Each number is 500 + 40 x the weight over its row's rms, rounded and kept within 0 to 999. Layers, rows and columns count from 0. Numbers have three digits each. The size before them is the row's rms in percent of the matrix's.

# layer 6 attention query, 256x256, rms 0.0965, rows 162-204, columns 192-255
105:527563552499476495451529469428459490511488436475526474543513498534500593468501525439408548558514442448479503452522432492523563527523470499510467523534491499505541488503546526528474520509539456
100:538449522464530454500412522490532478491490523514440471504513553504469501561518465401500529446439487548435414494499496486517466564545453523494535487552517540467462543540520484547543503460471454
107:500534498562515536511540483507484544478484573546524555482452548590472499489479520465460508448499478512544421503530564540456470524464481508485520522437599494476495471580557544533473484513535582
100:463487470559480539469498475476434499581426483478551463478460423590490464585516562477497481554499506508451560495511527560522507554504447494472484496449469485517524470508572580467471435472511519
104:540494463487574538515402477493530475534443502490438560551518483531477466513490491524472493513489525532455529491491482500554475544549498521502497443506517503481508525524522460468448506462471456
107:526496490492457575495542465515478530506516506459501485484494544448444484514506491568566519458489542437496542446523498464520510471506558494471508423565499443492513571473472551551518527568530474
102:480502499532495492417537464498582425460504468549441497552429458486474458440493584457486462512448495496525496502499541485511454499495410536455544560564516557494473491522471458488526498543533539
107:469502540544493531494516528509507526437503473477558523475537480458574454493529515446502481466494531560537433512452497554515517555557433483504447471521496429461525543471528490428487562531474503
105:475533433479499484492439504513517503471563420557514577470503464492504441591564503511550547431526441455554532504550493490469522482484527486556494483538429497532512511510534462493510503502467516
102:496536508455566458462504570507496507539488494516476519455493469486472421586467500524529530439482478560455478460510474463486523577493508454436375507604560489465512500475429531478492519567496455
106:500509484479546528483503503513428462524535509464490505578509517549490516518484438538478524522636499455503445459455580516522557532465472434457536522558429582497473542496530512472483462567489484
101:495499501533467430491561524513456491564371461438541476466502439521490448520502573525405488487472543444475525550504537566481509474530486555487559448573534499546509423509490492447510480489427506
106:578456490431459506521485583506555532465467402535460519575479388498504514511408523553522489519460479505526605498421507415510478606505514501495460533531482517513490457484515459472496500481413455
101:514528498488518510522515483456564528543498496551482452501483499504532436469476460477485542529535420477547465492444418456473489567453536478521509479481485449551553547481461552541497584536532476
104:493477513491563614525486453494527520542472502506452415516486553462487561446535547553522517479503541534570456516535557435445427512481483490552454464495527499539555444556538487526480541538471449
107:509590465430524499511521427485451338499576491552455434521564467527529509533485569496518463509505434507477446502456543562491544478490507566505458523479448485460498468510483534546508544581552529
109:544508505460512499475514521470523501421504471491453430518518550536464495524529467601409526523491513504537529420549530523527470522418427492550486479433469468604478512556511477475595500568545527
102:479479521441449545466597498457489626475515519632522454516540555511513547508511462546482497475472504501549434552463487529511571470550511545461494507510470476508451487493460517461480522554488422
103:523556525510536510499511465509437499484467461500549489453431460507449529472445466540534537510501484561531526484449562482499510474472451550445507540461546443497522530443539502511470501538606450
104:529524496523536489470507506506480432504489549460432480481561418513462459525519490532455528468490512474534494484433465515457461559539476502433481458488496537548528561472461454565506475485583438
104:502484522552518447505467526549437508452498577470475467459533520578513571451483512481530557479529490467497499557509542504470454480459542489557490477486506522491479511443474470451508486488527561
098:517542488486485463495478589521441502493468550461477487494522533447449501441613512457524578481477504510568561498530498460584547487467583512515494468569475520528539527515517471490498532440564536
098:496502489567519456602541487474469502468502464528488431478432473534478490520500484567514466517485504497503507508432478517486475433481441542543526537506539450463502554533497454500528481500449532
104:506500529484521498454546549492482525529525493520511426484529538472520472497495476438558541578563472595571518573498547452496505526467443609476492505555419501495545445471554473487505526404484499
107:458429504517569476406425521541523542476487568499441528492503515458485514487420500450567546521513542545477483502552444526462479495481501492526447470525536430519484530474494518456588493571463448
106:502547469552472498530490401481520494552538551529542522488504488505522608459515536484483546459507474480470528483422505531428513422486504439490536516520494464555424620473502498440618520453507466
101:442456521435554502508494525547470407548532458468543516419486482514414601487468485482516543538513417576538569501489559510405501468488527491460516480399506554495445515525460510511597502542502518
108:545502498560510491502517494541474497469498451488495461535509498477517483495463511484576465466448501474458549577468567495544557405456540559470492470480471474505538525467446513541497580479524512
109:543530550378553521543427539559613483514506516471522534538497376462486490445479471503492532507515445476504414481489515557512501543496530541517501470483513479487509453476527527516479481476496506
102:484556536445540505504395472515506506457518441513489392506534551484435493513507548474500527515551487469490564474567500530459500516499444527544531483518478513439497500463470505516391471538478555
101:525505569484517478511458490496467484476436471583472463505551489423466506444457559426508490529514519530486398595467550578536539480479485517513505523517571469464600463504542569439520522492529537
105:493559486599519479504527498489461462498532453465568487528453508492514564473508497525531501456497504512504459501504505483586516507488558585493466469485487520504552591479512527481541483466553439
105:464489552469561528456514500522468505575533572489491560480584457522507468472654527461483564416492465530517466429505477569508498463415552493493518523546505422485527547458474512555551530482487509
107:504500437452427435544497507493555498544443493500485508494463540531502572525567507527544529512483459410530493512514554491541422415510492443553445451424529481570550512510486560451491511461549517
098:483499486470616524475484421494507499452469461572477496427534522530485488492509450450520508523495478526504467447493532464483516513505514480511538511500450500317517475476549537502489558487605546
114:479512493526502495477459469528490427539461513527539443507527483503539440576547457491513495536559464401469568481520465478487545476444527446565502485531465585529518498513490591535496464484483481
107:502506549568492505516464456529481499505538452465541505527464541575459413492520504527542551540450492515529511603510512521500488572455517483485490533492449570444514441546569498510510431523486488
102:575467491552538546486447501480521500530461546509436524490442506599462529439468446485460494460424491441429511529501536428464447454562448472494507515529517546490486532524520450531528450431506516
107:494490570542480411457483482518539523450526541518569515474488487482522504469518553460451555603473508560498394464503379536537512584528461415509468500538530520521506498509451437518460468506491458
108:531482441484478517487425429552475531506506480504543475544537530522509504578468498488480480445540521516537485539568512483508491484525473420503550475487477457536452433574426473531532472450512434
104:595443549465508434520502536536456519474456492579559535423521528520481538498522508438469527496490573478515482460517481491531547494418539545529529470530485539563494511496529454553554528465520491
105:513524536519502491532534524504559629463519482485437496513482516445451506477511505548531515461587472496508429497581499533453457443467473516484517502499549492499460512475456483462506462444461534
104:548491447502463428527469500547479403493492497488533533507559550573522453489507499544448475549577552516473575495482478524556492492533536503414472601442456509482471429455497499498474513479498536
# layer 6 attention key, 256x256, rms 0.0934, rows 162-204, columns 192-255
106:577418535480470481540535472461471502514513454570487497457502455515500461541482501512437582473497488514487518523484507499447457503445483485485495556454509527472503494548509491474449470494593549
106:512522531481450538517514518515482528519504475484528487566534550436511527525501464474510558483515448453502515447477477537531471452531510507568508443513496486441489526496542550553531465567489476
107:503513498438481485585467445515437520501484519505535555443475523496483415493412504523390573455509440484504497545420526428517482489563401485492455442501496529476555480546519511533553451473451543
105:507487483468485531532475492488518532558490483459482438486480501440563475503495463521545523516534466473524459521483464499535415465561484550509455487527472468403507450508464507489498567483496524
103:496475502583462563538474486585477485481496486504493499459497508471530459526481463577489509559549498455550473460502473489498472415510590515493537474535509490492445569521485565571518589477522554
109:488514490475446443452549589511530535513469547500489513551559442423528489484494529483507469480529411486531403498543454487528467521496561512506445464448537470502504472466487425429541524485491498
101:518522494461427523565499497487489481489502535480392493510514494493499428486496506521515483546467511470460462514479487465539518419489487466491458512560445474454554472511530454507475555441587547
108:488476508566482496484493506538501540461537503503524509527482442452478542522504502507517545594522521513498489507437518529452564470486429578472498468498533519539538456470459550455494473475611492
106:510556594611463516539519552388608510464506536538513485521432492519502544515460451519525511527443505491521502489521541527453454525380488483533499543523525521450509511486541478481469491406527477
104:459489521484592492525449527384499533496426464497528480472507513537433472414536519555558520505463475511455466533520488459600471505477567572541531526520437479465435517450524513564473536481476506
106:467491476511479490524526418501490543502487513496479551533490495514515475473487519515531480587455496454435499479543474509528467544479523560555444426453487515505487557486470483491473551541581511
108:511490487549464512478541457531522504560442531480525425520491512530497523525483586488445522481447524497501479420465473567499487431490469503547458544515480470505517499469449490502528492503549461
100:483507494599516492465501566477456535501501531463539424516517469439497489477436557470486523505466467524553532460446465521435527504454492600528495556524477497540557541555499532484490480563469538
104:505526479499482423562452449554528514457541525503507527526493532490494452472520559481402473449549440517524531514455502520507495519474503510455544500549529532462560482607522481564488507485455511
102:470479521456502493542450545474471471517471483439485565473453422512518526482510499495527481513475488531475442472562479672472497495527493545501555474591489549483558445546478503492474482466473514
107:504528539457493454533422595544491527533440521473510468482444485484492468458534499507486465460499521476572543520453507540589497485477502481516493509517517580525524475432500487530452460524472509
105:552513497494566484538442507453449508447515558469417551446490538488543631520460591502472526600489486464481487468494529613460537570517511424440473442538506445490502432443508497497484542483429402
101:534460510548452463437509455488566559482458391446464552536418467388551497516498564460506492541484512460510468584487485484459519546492535481548473536519395482581494537476475523458524524490561502
102:441411493375480464464534422449567504465449513515463490456570494545533452504507422431436513489532518504453569521480491498546503503493466548483495547535522518513526487499544557404500515445484541
104:455487492487462523511528467554495465496466500543471489498485443494440486464497467511491476569510568469483491519503493465455498503512523453409576520483538436523498609475551462542512480523430481
107:528520512445542544516425537543512463463508498505552473448480502487510505476499488478509507551529518490488499468509433583517494494561454500498520442497564447508478526510537555514478482498562533
099:470488471496587578524504544466550465450476523582546477509478427447434545538477464491473502429471478441549499470520529491539498531584501468555517520566530490479519583509428514533531403489435488
103:493511523494407535502494437463524529478493445468554439488541542432461468468439457434429499493501541592514486562504495478528479487546472558499520528532492503484467487487470484549525426473485446
100:576440447498495555525531483442531488508518536514483466510493461508470519551496481492512449463468472497458479562437423426477432530571480512481509575557544519532499533508565497546437502507539591
101:563491511473534507514493502536437533492468505513468504496514467415497471454518487466495533520528535577489431457512575488481455551535426514490408490549462494489500533445524517516473479520513426
110:469534501504469509414519579510450496452528521511426530492495502531516469558530582458579452574447558482496490487434514501449499502560541531442511475487459503526390534605557530563422491548445432
097:486467511465466473525551538565507547552499517500475503444521448468405524515506536547518553501509565418536495410556473515458464565496469534554544540559495563449523506534444556446542591494518430
106:455531494480529458503464416477532522460469534478586475536401489551525494494563487492548547478556520493540435455477574506512505473449487491529593453491479457465545566469496581540462511557494548
107:485437526527528486469505544467442588517509580412495467552493601525497594485522544514417498534475486516482513546505422491449508491497510427495502499513557428501503498497501541553544466534466488
100:549557530446505530577513555491503547460455524477538483486512421571577485502477487446440554541493476529486444552559502453512497481520515451497444477535471482443477510506580475490530547503521472
105:423476517493493394531390459505436525482545462518492504486564473512526539506493576520561530476470467514537484516571523474532469474547507494520521504470496385468541417543515512560501561491553497
102:478468561534539508481434472530476539455483508485475504523533460506487516492471580569497527544490510533486489491444531472521515511488495460455525500492514491461600550552466570458489476590558525
106:483450449491519464547516502477616536443483519432573470559484517518420500450547479440418465407495454480512492422517519558441509529536528431503566498500515535500546515555533481581519560523505466
099:486480483491489499460475447502469487505529546493454546451527499526557502502492554447585500415503514450443508446505466475510472421441531507512484513494427537513523562510560538549503465467538492
100:486416485495534463535474509522489511520395503469550487473466553465476506474466474460467599473570454498519509484440509440504504454505441485482500578474497591503503451546478440558526485429467537
112:502552476511451537415430493493554471531483480477532458498458496514546523510473503401461590523434464472534540559468498474559477550432549434602532421516491495513571475536525521563459504464560520
102:497447463579500465462498468500569553534431503477479508481498484473435453473489548503458510511488520552523501486483489491473444519530538530443504443514498497533511452528495460504561494545509460
097:480502445489506522448480464496498470551488603502506472513455580481492481507445503450534486483517523497523519474479563506480425393492492508476503457537513498492480487510538564479511576512505499
104:493472534518519479465444450469527519395494504475565541461463563509478516529526477515418451446499474540465537523514437480487493486486486533505474494525547524452519538445415508529552504426472515
108:553545484502497480445506516507478501489560533524526482502551483587545577589497558431484498498464470555554454536472498461536480484542501483532477462558494458540484477524496561543495457516499448
101:515484596530529516437493504569524463434451489517535433486451505491481496494513453500576440439441468497503509456504384547489579460477471543475541489496570490431472521473498536465525487533507439
099:582511519512449519463506487507438512469489485542525469462483498564424478556513535531465439390506465554529441542562520500490476575499508459471440433506428482467504554452568425545499504544529539
104:423528501471517497470497556496541553565502587509515541525471532517585514512580484465523516504491431515487463510506488426500495440531453490493487577453525528524474497485549556529441474477517581
# layer 6 attention value, 256x256, rms 0.0886, rows 128-191, columns 192-255
100:509477489455524505444502561513544439477512567510414457535423486472468476520502494496469504463563522517535505520445509506499478447520418451529444520465480543481482494463454428499494504540553532
109:519576562524456463505604521465487454621425494573503558506525475604498474461527507502510503498510522490534565485520476451513518471480553530478537508561515563463478518508510444494515488433452503
103:464417549535481471518508464496530527517510547536510442540510485496497462535519514427529510512445467471460494500469512481488457444564586419558476463525449553512499492568462578473540554532495567
096:450577434457500517483499533471501475529454548567508488449504498500509494493557519487456554483462531455558457498526538579487589503486465565508460445465505513440531481491482462546557576504502511
093:483498463528530540441438456475471528501438499556540606581556479573438558499521438459462459450449479484452465515492539420533478591514459463495542454503482391503519429487488478506517525499511494
095:529539512493509428522555534532476544515458503498417491528514548527495468490535478516482514457477477478533540517456480480513510516628566474466504517530455561473517438465527546514572484491491523
100:459548622459537468508518599576474515556492494524551491601487491512443538467540472470477517514478481470525548565477444472462497503429517539490499444486483456516501545504519522459532448533517485
093:505456528482423487489477569542434429504550515505470527498480485497494511482535383530437562534524510496527493483538460490523517438522490386506524438514468540475478450499514478551463514587532478
100:502480546528600435456507490505480529458510493508476476523585519461517483472519512507504506538576453512468527561507498535440548479556528472480476476516500528490486473549458520470527401525494560
096:497489406483538512482514521488505518533468503490498545486491477527442500524497503472422520528482486464481481473551473572526472491482542454506437502573475468499498443397491472552482583502557518
095:527523530554512522566518382475498582456468531470490542471482442476462465515481504504510472537441434478457481462545485509480494474554486488538468550522530486526425487540565542479528441504502445
091:510472528456530537459533532497428548474556545520538506509421507445548457513536554535529458478503485534505407493508542496467595516537495501471536500528475520531500441511481473503462435495442544
098:510434517498513532475430497508525523511519635484518492513464506581526490519514514500560552554451432418524495476532526455474497535545501519485421568505473470561431519474474440463500476522553507
098:457554578481545539462546537471501503469544444477500474524546531475507487465454447567483450536537515473535458518532459428573572478501461473547466446482486515548494525505497469472478512556503478
105:481501495523421425407489507483488548474497478511460474513450554530567507527501560465450515476583516481536538504495453513499541545463557498539558513533485548494484510506511465552614516509527495
099:497465402533493527502506447520483457443516501479587547401488608501538560502513496522548526455463508512447451468582471470525480514466507484458522516544478606500544491476497487484462513511551435
106:488417388517483466518465539497487544504487449519580452473460525501474555472573467490466537556518513494517567473504473484500475497459446533447462559531507485537508518488480518533490513486544516
101:561479514522446496517434508549458559495571491486557481538432521443535547438493510527500538547437488515456477459547491455553520416490545501574494478410506521563557506512568527453507489442456515
099:498464512486513389442498523522409488489490548525512459501422533511484475512502492523526500507505463471485445501498434465502526504494462540507518511467507527487466521525520557497516476429568583
095:468510457480463526562496531487523453501438549459459519513463497572484513560484521451475481552496503513462497523430551423548446440545510503506429534495464529510505486528457489525523491437519508
087:546468454514550560593493464477561495552474459635472458533469521553488445491518493546550545519508562505523518495479480487529433512485430509512440470532504473453484595516405516524509524475501484
108:462528490473532529466519475500490550489532441495463529462553494507586420478473463514542550487509479521495473449525532481545484519524556533529536524555533518485495441555558523502531425532457478
094:535440442529559539412491473525505509574481531520453446521493477509504528483497472493484428524565502480489449557386464487476542546485480513463534536509494597453449568451471582541521475534537416
099:548541480517450524505510456477534558453487474482519450515448447521573512507496482492497496496548598476502485522440488475531511443512448438500520550527539585454426593506504464571556505472460580
095:475494483446530532549520450582529516492502506516434536549503499525544480424539485471474461595582447563415511523485538465464464478482577474448516483476474454491484528489529486487518500474455498
104:464502480544536511529420484492520464497546444406474541533484525493494553553517440500498463477428423485542529549524537517505458555545448500446490453550482493552506559460495537456422533488485535
089:523457498514515486551509498495436582451470563503511495470494499487533489474416493537500543486412568482511475454456540534509490562543403554442499484537553591513529487433516471546468462536499494
108:466514464479501461553527496557473567450513481443465471494438489507520498414445447432495467553547523529481546561489523463508551515526473481540592542543506559542474423542468458493481555498511466
099:543487517534512450507502490497509582475547530566495524530511592472465455522520496513559494480511408550476529558489484476538483454511551402522546543485565524590529462460455457513476517411487493
098:561479504443466498514480504474533519492502476485509502543457562556494507510560456520497427469490520471485502457497454462505480548454514439564463520463540409556436529474508538570543467480585553
100:514548535576510555427512553556413436505438564481544407537503562496515506530517527488502500453515510497533497519497446551583518530486525430479545503525536530482450472505547450521430447547431476
096:585437522517524505618492580526539518514569442486460546445436467498448415508522496519575534513520555462466541472511526543497467437525434512532478479557507484519525528543458520496518523508475489
094:455547527454554580492508526540466572588549468474569462524481483492430439475478553472497537537512507581483531553522468493458454444464430499496576425441543499551430488506511479528521490482469482
089:484462500526533491489393520553549522483562478443529529385492396437497507468508558548536416523566528493540545540448512520535448498518554513469520547537541460530439496580517466502484452499528535
094:481477464541484530548517482555483553516480482581552429484516548500511545472452490459528487549531421480497608534534545513489499479552512468549445551528561452492433498514584465469531468530488521
109:524519440461484482402484505484518471442565510459513542497472531534515510535538417543512542497476459496510498437433467424413523424596501469532561514518410526487547531546530482516533520491470452
101:523540615466515510461564532516450460521472511460516477432500531511577435470483451478451444492539545494463499542413541470521433562523481453450520452503476522477483501514463513510428487518483510
099:479569594572511486598561441547492532520505513511427549454502503513566580485514510519525503509493466511443500504480503510504465498521556515469567452466476477550500578479398506423584453516510442
099:545454473499492578466539538560515487530459524411461477546438441506494491516495502461487576472482488521550515527497515497498616605479486502513454474446524515490453465500516544494492484561516471
100:551428534484533513430500536448460457465603476518573516493478511524459481456454515554452551502536528516435525558473494492506518490501556511499474610517530528464524546575530503483457450578524500
092:514522511466503484433490580497513479479520446536529515530562594466541472542477519500454492524526505485472498557562440536416417540496420508482462525452524505533543478488493527524467572491473466
095:453429489521493498492457501473506533432500486580529532523427497391480474490475519510514529439482503458499441509554521461471453436505531644542474422498492470500457485531535565555532550551488520
095:491552546489505502443469436431574545483460431419446421414558545568525463497534461544466640518516507527479498526511548536502530546475518579510505430532458436564542500507455492482509499478495454
103:515527512522497481489553492476538444524492464520495520425555522522475492478497498428569541533525394474587549450508536478453528486474551542473450457483421437474479490472465504438539491483567522
107:466442457509500454544479415498526459608496523418534496499480450466453478436450462485509461541463479486572456486482503502490500459429491559531533489468461498491534426527493470467501493464486533
095:520500460470518529531531477415534428524508454523421506536557515552485534487516515528492542526541508505467500525495499526521547498473449495502515516513468499491444525480536462472462506499495471
100:505494516536461528465507531475492516491534505565509464487496478501520472536448535565463462471547467517511463447506572485548468530506443493461490487526453549518549530484452561529541528472466452
092:504465581487504537538528435447516589526459562470483502462492519496518515501448526496525483450482508537493501542551484475522422523528471481427443511499570410502520476460523553500480557511502460
092:544537535521472483554505542511463512470476549526585522494452461487486464570493480498487523479521459514430537514456528484528580483385396477482499417475550498565535496579509538476555466516421504
097:501426494515475471497501493483544462439496545481449535467486494558599492515479479495445498513477480489490495523548560538524438524570511536522501532467464499508485582535503490408511526510489510
100:475558517556617506449483522528486539473498528438566457509495528550550535428521597486465511488518468533488547497550500473525494462438493483480519510539527450430414542525521433534511615487510487
096:523544543545487461489524496498548450474548451518489447587540450515518493521455523581534486438441411513443499493549456499459554479561456519417538583540498485545512499459507460534550560472531472
090:464501481496565482487456486499505516482514532503604429531487439536462491552485484480538457463461482463584545476455475473465450443516529459517553460513495520497498461575469452477500430470552465
096:529488502528521480518460547586495502487504576580462525535480479505475543522486486446498392503479494524567433509461526460523525505506530483502516522484566498522496478492502499499595466492438451
096:520452519552458457579557469449529479503450474481485523554533509414501478500543429502573504536512539497543474456496553431536476515531472478550475480466538563508440474542541484486494499481468479
096:592525526522475484562488459470443434527534452492456519531456463495573515517450448531536520490534584550502525500540480445441510487449493490449507593474495550506476553490476507484487528561503564
106:547498433515437489540493522555432470535503429475472587503412528488558525514508501542504439496480477534519482462495469473466537506416418561540526573538513528472489504480510549469528525464474418
101:511561568495448488494511489574609525478518484542488487505500546526535551506458522464489510450552432481483473461476544435435386382486485472460470504494483475456507496465485476482555447502560438
097:496491489485463497427475517506517502497522502572500443439510458533451469505527537535451476424572508539478487457524485546542514435553473462528451551523547543463529574544583480567504465514469499
091:543494487484482507497516473424534529536519572476496566476552504550491418573468475503491553525511549498489465410416537451507436523563501582501511534439492452598525528509521498451493554517524509
097:468519455507529459518438473458450495493529463451534478464557465511586470465531497557570532515530546453459571513459566474543457470495495488468562580486533522511490476515505490466496567399486515
093:508517531542473487450549533470513401504469529439578526409501448451496463525559537535469433538533489488508511495428487511470516492527462405508486538462489515502540562554504574571536450495515429
097:498449542538430524485506473562532397460461490495465473448544477536527507456519523423489507461550533562536521468508521505574544447478502492496536571361509441491529478500521540574577527507521432
087:495454522492392498514550510486485486474544465511587496490511490501488487538484438561546475519513472543499567433463519477458506468523526550566519504512525466556527465548589565447513411453579496
# layer 6 attention output (transposed), 256x256, rms 0.149, rows 128-191, columns 192-255
106:509477520490488518485508490537475523536470495547547484488446503518561617461526532440501490544503556577485554489533564480427555536512511510636526601473442442566518447480524557445515523551413491
107:509541503490510457492534485519434530445478467480473483532552485480518510529485473453535484566586507500532506466495464488556530530522505434484435421485458463553481498519551547432470462483522411
105:479502472514572480525434489472479501503534518474529615520508539475453481477480477473488448530548558539476509454516426465536539522535520588514505530554518492480454532530583468519459498518519439
104:484473502588459534553406518452549472485504551491458435488483460500471556468448472474392500551529425502515530476525523454556465510534477458456508555532452455507444526542479534476471430493532522
098:514502487467585468495516478469548540467537493465486489510448514447517462500487509547506510457544534463451448466522518454445501390479539549514419516486460497550484556426451539487453542559494537
099:459463424527483506535447554504537490497499519561507505475471441520526418491438518523507532504494535530513488482491471554509458465398492528472505456581520470549475578513508572535515450529499496
099:479448516553479483500489410459563477511583503467513533546492454444612484510452566518533551474490498497430569432498571577557544484557505485463556507539489520497480490497413475557453522468463426
100:480558538522502450495450507553504567440515424545469520592521509425580500515446491505501472473552471507564535577441430489474474581493477583518503524529508448503503562604494473444535468563453507
104:466536489477487555590443478500486459503450548498487530514471515562542459526508492465504520497572526477492585496532497535550457582444556428538510443508548490570471516549520493523461568450581402
098:546494531488484513557507502508444490454522457482554540539467489552521483547449487450565548545484447479459567472543507501416521480531487549465474489432457452446476487538532516483469480474502532
105:512570505493494522518568522453553363449434462476496502496489530454544607538459524542466633526484577492505503529522513511566585532438525502477455478473483557484518524471455448456465464429576574
097:500467473491428426484366524477530518507485538478514466417483466462512496489529405489493534491539544450505586473553476509507531522447391429545485479471483427485510558485527519458460468481558538
101:488508430528444512466543556454461540532482410496501527475538515511553489523450466541496485494587495521492531546534489504531499499558494550439550562459534476454542507448505566482442535433475497
099:564528468557546504495489531495523510536461510544539456484478462576564519568536543461517466460519579472574516517491514520517488505502499583510504487546518479508485464474528477513481456449456527
101:517508537547506518523528480546414478469444506477514494477453434455527459525471457488543461513452538498562496479460471539565473427492493435492520529529488463490397512533476510578460381478501494
108:573542483412436467505439581483485489585486447496482481508546517535477503452545528474479553512472462448472507518392496506463460496530440487487496522415525472510508504486533496466572519497468578
105:529471539556485546476524501492515537430526477441470459542505584476521449445526501508547426496367548508463471450427543562610458495518467544514490491445506431525522454535507501570485494522502486
101:547458425538557514454465444488484477464535523498493559464503523473463484473471512507457420535501530469515547439482538501506487537492475551497471477496516537449519615385526498505473491548496416
106:530470557509507426593468486513529474499495505486474486459524500448548477507496534465505569535514478505503522540527553480501501529494511509462516473514493506487535487470542540548535499529491434
097:577469579498440485452540500438566560475486472537509455487467417542452555484496512412534466494532490537514479496572508482534488530506519474542569508493457514428518526474510480547444512423522456
091:442540476504494509514503545432481484516487538511484483488504465465501552493472596432490538545488428485494559546505530459508477479478530519516528557521559467452473473438597516470492540551498452
102:523475481505486500582473554540495445484498556451494468472504486499575528445497589501427482511462529521568478560448479542474489430435440507461497449486581488499520472491528495466523572444558498
101:484499530465509513600506426574534492530528405506508525517513543407465509527645489474568560447498518520536511494497447485540487513504508478492540500426497490523505533510493442501458541515497547
103:446509534480555473513485488530444390445471497516504447534475473462507545451486523403518543471535418568557513492501449442592502510506502446570536499547471523445510475462547528517479406477555453
098:513504510485441453520519523502500485524459476453619505570498552515507502586490478560457462530450525418502479427512490472491479512508453509582444505422513548544495414483541527459537459499506491
111:575526517453444524504515508509493525493468514539509530433541486474503443491546512534481410391555557518436497519491511492440544452495608503559523483484516549528486510480493554527553468470525517
095:473539487443465506468511520564578495549505497438522500538509500481454503449527569478523467545574454568512460537554545516531484462445479531535491495481382418462475498539430570468492490452527531
106:585438540465529495482546508459475551562465532510552474481580451471528472554496460477498492499466469538441472462482431521468501548473492487528457459504493516502473572504484520498465487590535524
103:446489456493553432474496408549461431515473455506594556501536470513578443486455460499503531495507528487494503504477473491529590542466515507487405475466486492482538567454545535477492478498558485
104:512433451538422517483467525506534485499486433497514494466526498409561493624516475524542521537463505494476514485425500460503538503482509577492556473525459476469580401499519519561557524494458483
097:492538488441477466536523518501477546526501448529459551405498515477534468466480530506471629528478559465527584532528531511434530496528476483513457487516489554535501614489493476450529570514514540
098:503570500477499514454418503500502484516463467482510503504510493501447558531470522480448514507437511505443562542495399489423455536438465499544568510556483501386446465514539479458481542500535516
096:458512529505525406485514546499519427450536521514507500546518533471469529543506386531533466448506518511448551545510519449532497538529522453506466469567467505464506507454471500469511505448528526
091:523525486435494464461446494515454474434402499586482453537563526509444480434573483511467511491461489484482462501513542537513475443439489492510543473455492532463592438497409530440477564514517509
096:544544493484476508451508501502514473498489549474534496543500570515539460503466472516460492552425446507484472476440506518553581496452472506476520467541473551596512588517543550503472500513485444
105:441509501598532520546521495424584525533476516488559450450423472467556460491515552491531452533484516486564523517538465528535409534521449482517459443472480472474525471556496496463531487524530568
104:505457462438521430516499483473490427542525468528486502511557481493451456590609533456562530436524544503526511562589526470542570471513504466568467565628556534520476524516540481459539480481498517
108:493482485485525425445514464477485476485526537496533457534506465494532543462469463443443408442566547451548528480411473463478523474498476426560495530513500519490571478499502533535453558479494525
103:499518517483548497520500502519509492449511466521539504558475447477447479467575571512548499522550513484507514511516470404541461533503507504495479529466472517544478490529492461464521467423524512
106:470524480449517525511530566468501437453500481544481472580477492505553506510514515541515466435512431450521439436491468456484508603518481516518478471569566497509484480493496541526531536549433490
099:461447521539551508471515512521521476425495513523429494446522573480474543512478541509552502442478551434509533492496546494464541474532504532488519502439488449507445536497494444501602499488516506
099:559587446453539501451472526502494439542567561419508511515475543484469438526490484559486465521508471492505535439571545522527447515532492427460534482459462481526462478453471403502525474527514460
096:460436477529507539574484543578486483495552487528504478473534388476491492442481574478543471458459417483470477491516535498409455404477519467491465474518505537414492578467531475541501508452486600
104:529458487546472529511489489503512503432547486509508455524496463516532543507579581540425463535502525490440525514534522551533533454519504544442527491397595524585483561497490437593444468522488502
103:458444562477445504487539496538505463448532500462444503468467556522510544518540459570519519538494572510402466449493591523517533505501545508488448527537447500543468549463407531578556453622460466
100:494550518576469463479528499558545531543530481485431507491484471494470527553481567531548518520510492487526526474499533495519452478508474548579538496510525471529504435431398505513490444541466471
096:504431501450536537553505420517512492479494511557539540476550527506486517485510493466401533464524522537464555506487505509500457496531472468534516493545492527535460537544523478521490487550540412
099:478506499507475515487469564495483476509534449583520487486553494536552542479526538500544562490457524544482492456466532532549554457437530524476501479499473530538499475458471428507486528497460589
096:508460590490493487475408504556554535548543483463510486568458462492535565502482554590554502455458539478503444429482507513528526497493467476510497486504458505520563500482481493485454559478578504
091:505463555528504540550528474586453492555454439428525477390474551474429492513465574509513474507490418475454569444458497486467530493528477508509581490543493468497432470520591452542550550473504507
100:517480519482385511477477454516496538488525528557461458490566502464538498536528459506497531486511521494575486556546505566551556481518490437495485465484518545550537459548476551504526493515579489
098:469506527471532555514525473573490499480483535515523515504538539500543502495554482493503495510593558553581480495485504531479515516560553471528446480525535533455498498492469470470529466515534543
094:466499479493474380571520524495553483503514495494454495475522522460544493450537457478502563425506580489495487491499481628521495482457499591503524529587450460502520525497521452565543500505449555
099:488465528495465509405552447444449465504502527436549482490516489499514544573517555520566508493565549504488543455540461507540541519497393485563482502559515470441494545453527501457510466480521443
101:513549468537491484476494526543569511566599534487504436491502456503448443486511492451477540448478488525462586537551461493556482496465507578471514481544416482487541465481552529519489502457530474
104:465569529470566491449483542532506612458507540528476494490459459454514548480584455474520509526494475487535507461462469523516518502543508517548502471534594524407545444518582486464473425576500501
106:479512509527507488501530443482569545510547562487560487429435472427473526567486488511469549512508439421468544530520491500548532489541571454488476477441506516455511501453502450507525481494518473
103:465453445472483546517501504472512397546470510550485526551568559485502504461470501561555538489506570503484499545460471544501510582485531530492488530480503514502490515520596514495473538497463489
095:517526510503477460521519563542443517559501447429482500514430502465480495515524541469485441563531430544543526522520489463402513572457539435565507467553472456538493454482482424491480496524506488
096:494479469494491509591484477469512482419530454527525479466573538535559568417449574531518519468477464524637572492478516488501541509449443462462498515541528579479483449470450592471520468471481485
101:484537516519396446529443487519474528488537452543490492519470518498458529522447480477483487488472530488538439444574464554431557428506463473505534414512541509480437560523556538490486424507548538
099:440527476530522515576536500502523518512535506515483521532507502426421461525507487492551530376506438506509493555544512521538475460521499475534510478515494532494455515466487454419477553483492525
104:519467425469540506585544492538493562506443531439534562576497517523475499552469549501562542545475501437446412510512507503478405546550460430533508492443470492561490476503452530461504462537537535
089:464493401488503443515527537470464551566515557460493471499441503461426516600507534498519517457499503445556454467519435524446517509556479478457514455489492560417517563497473516560529563515485517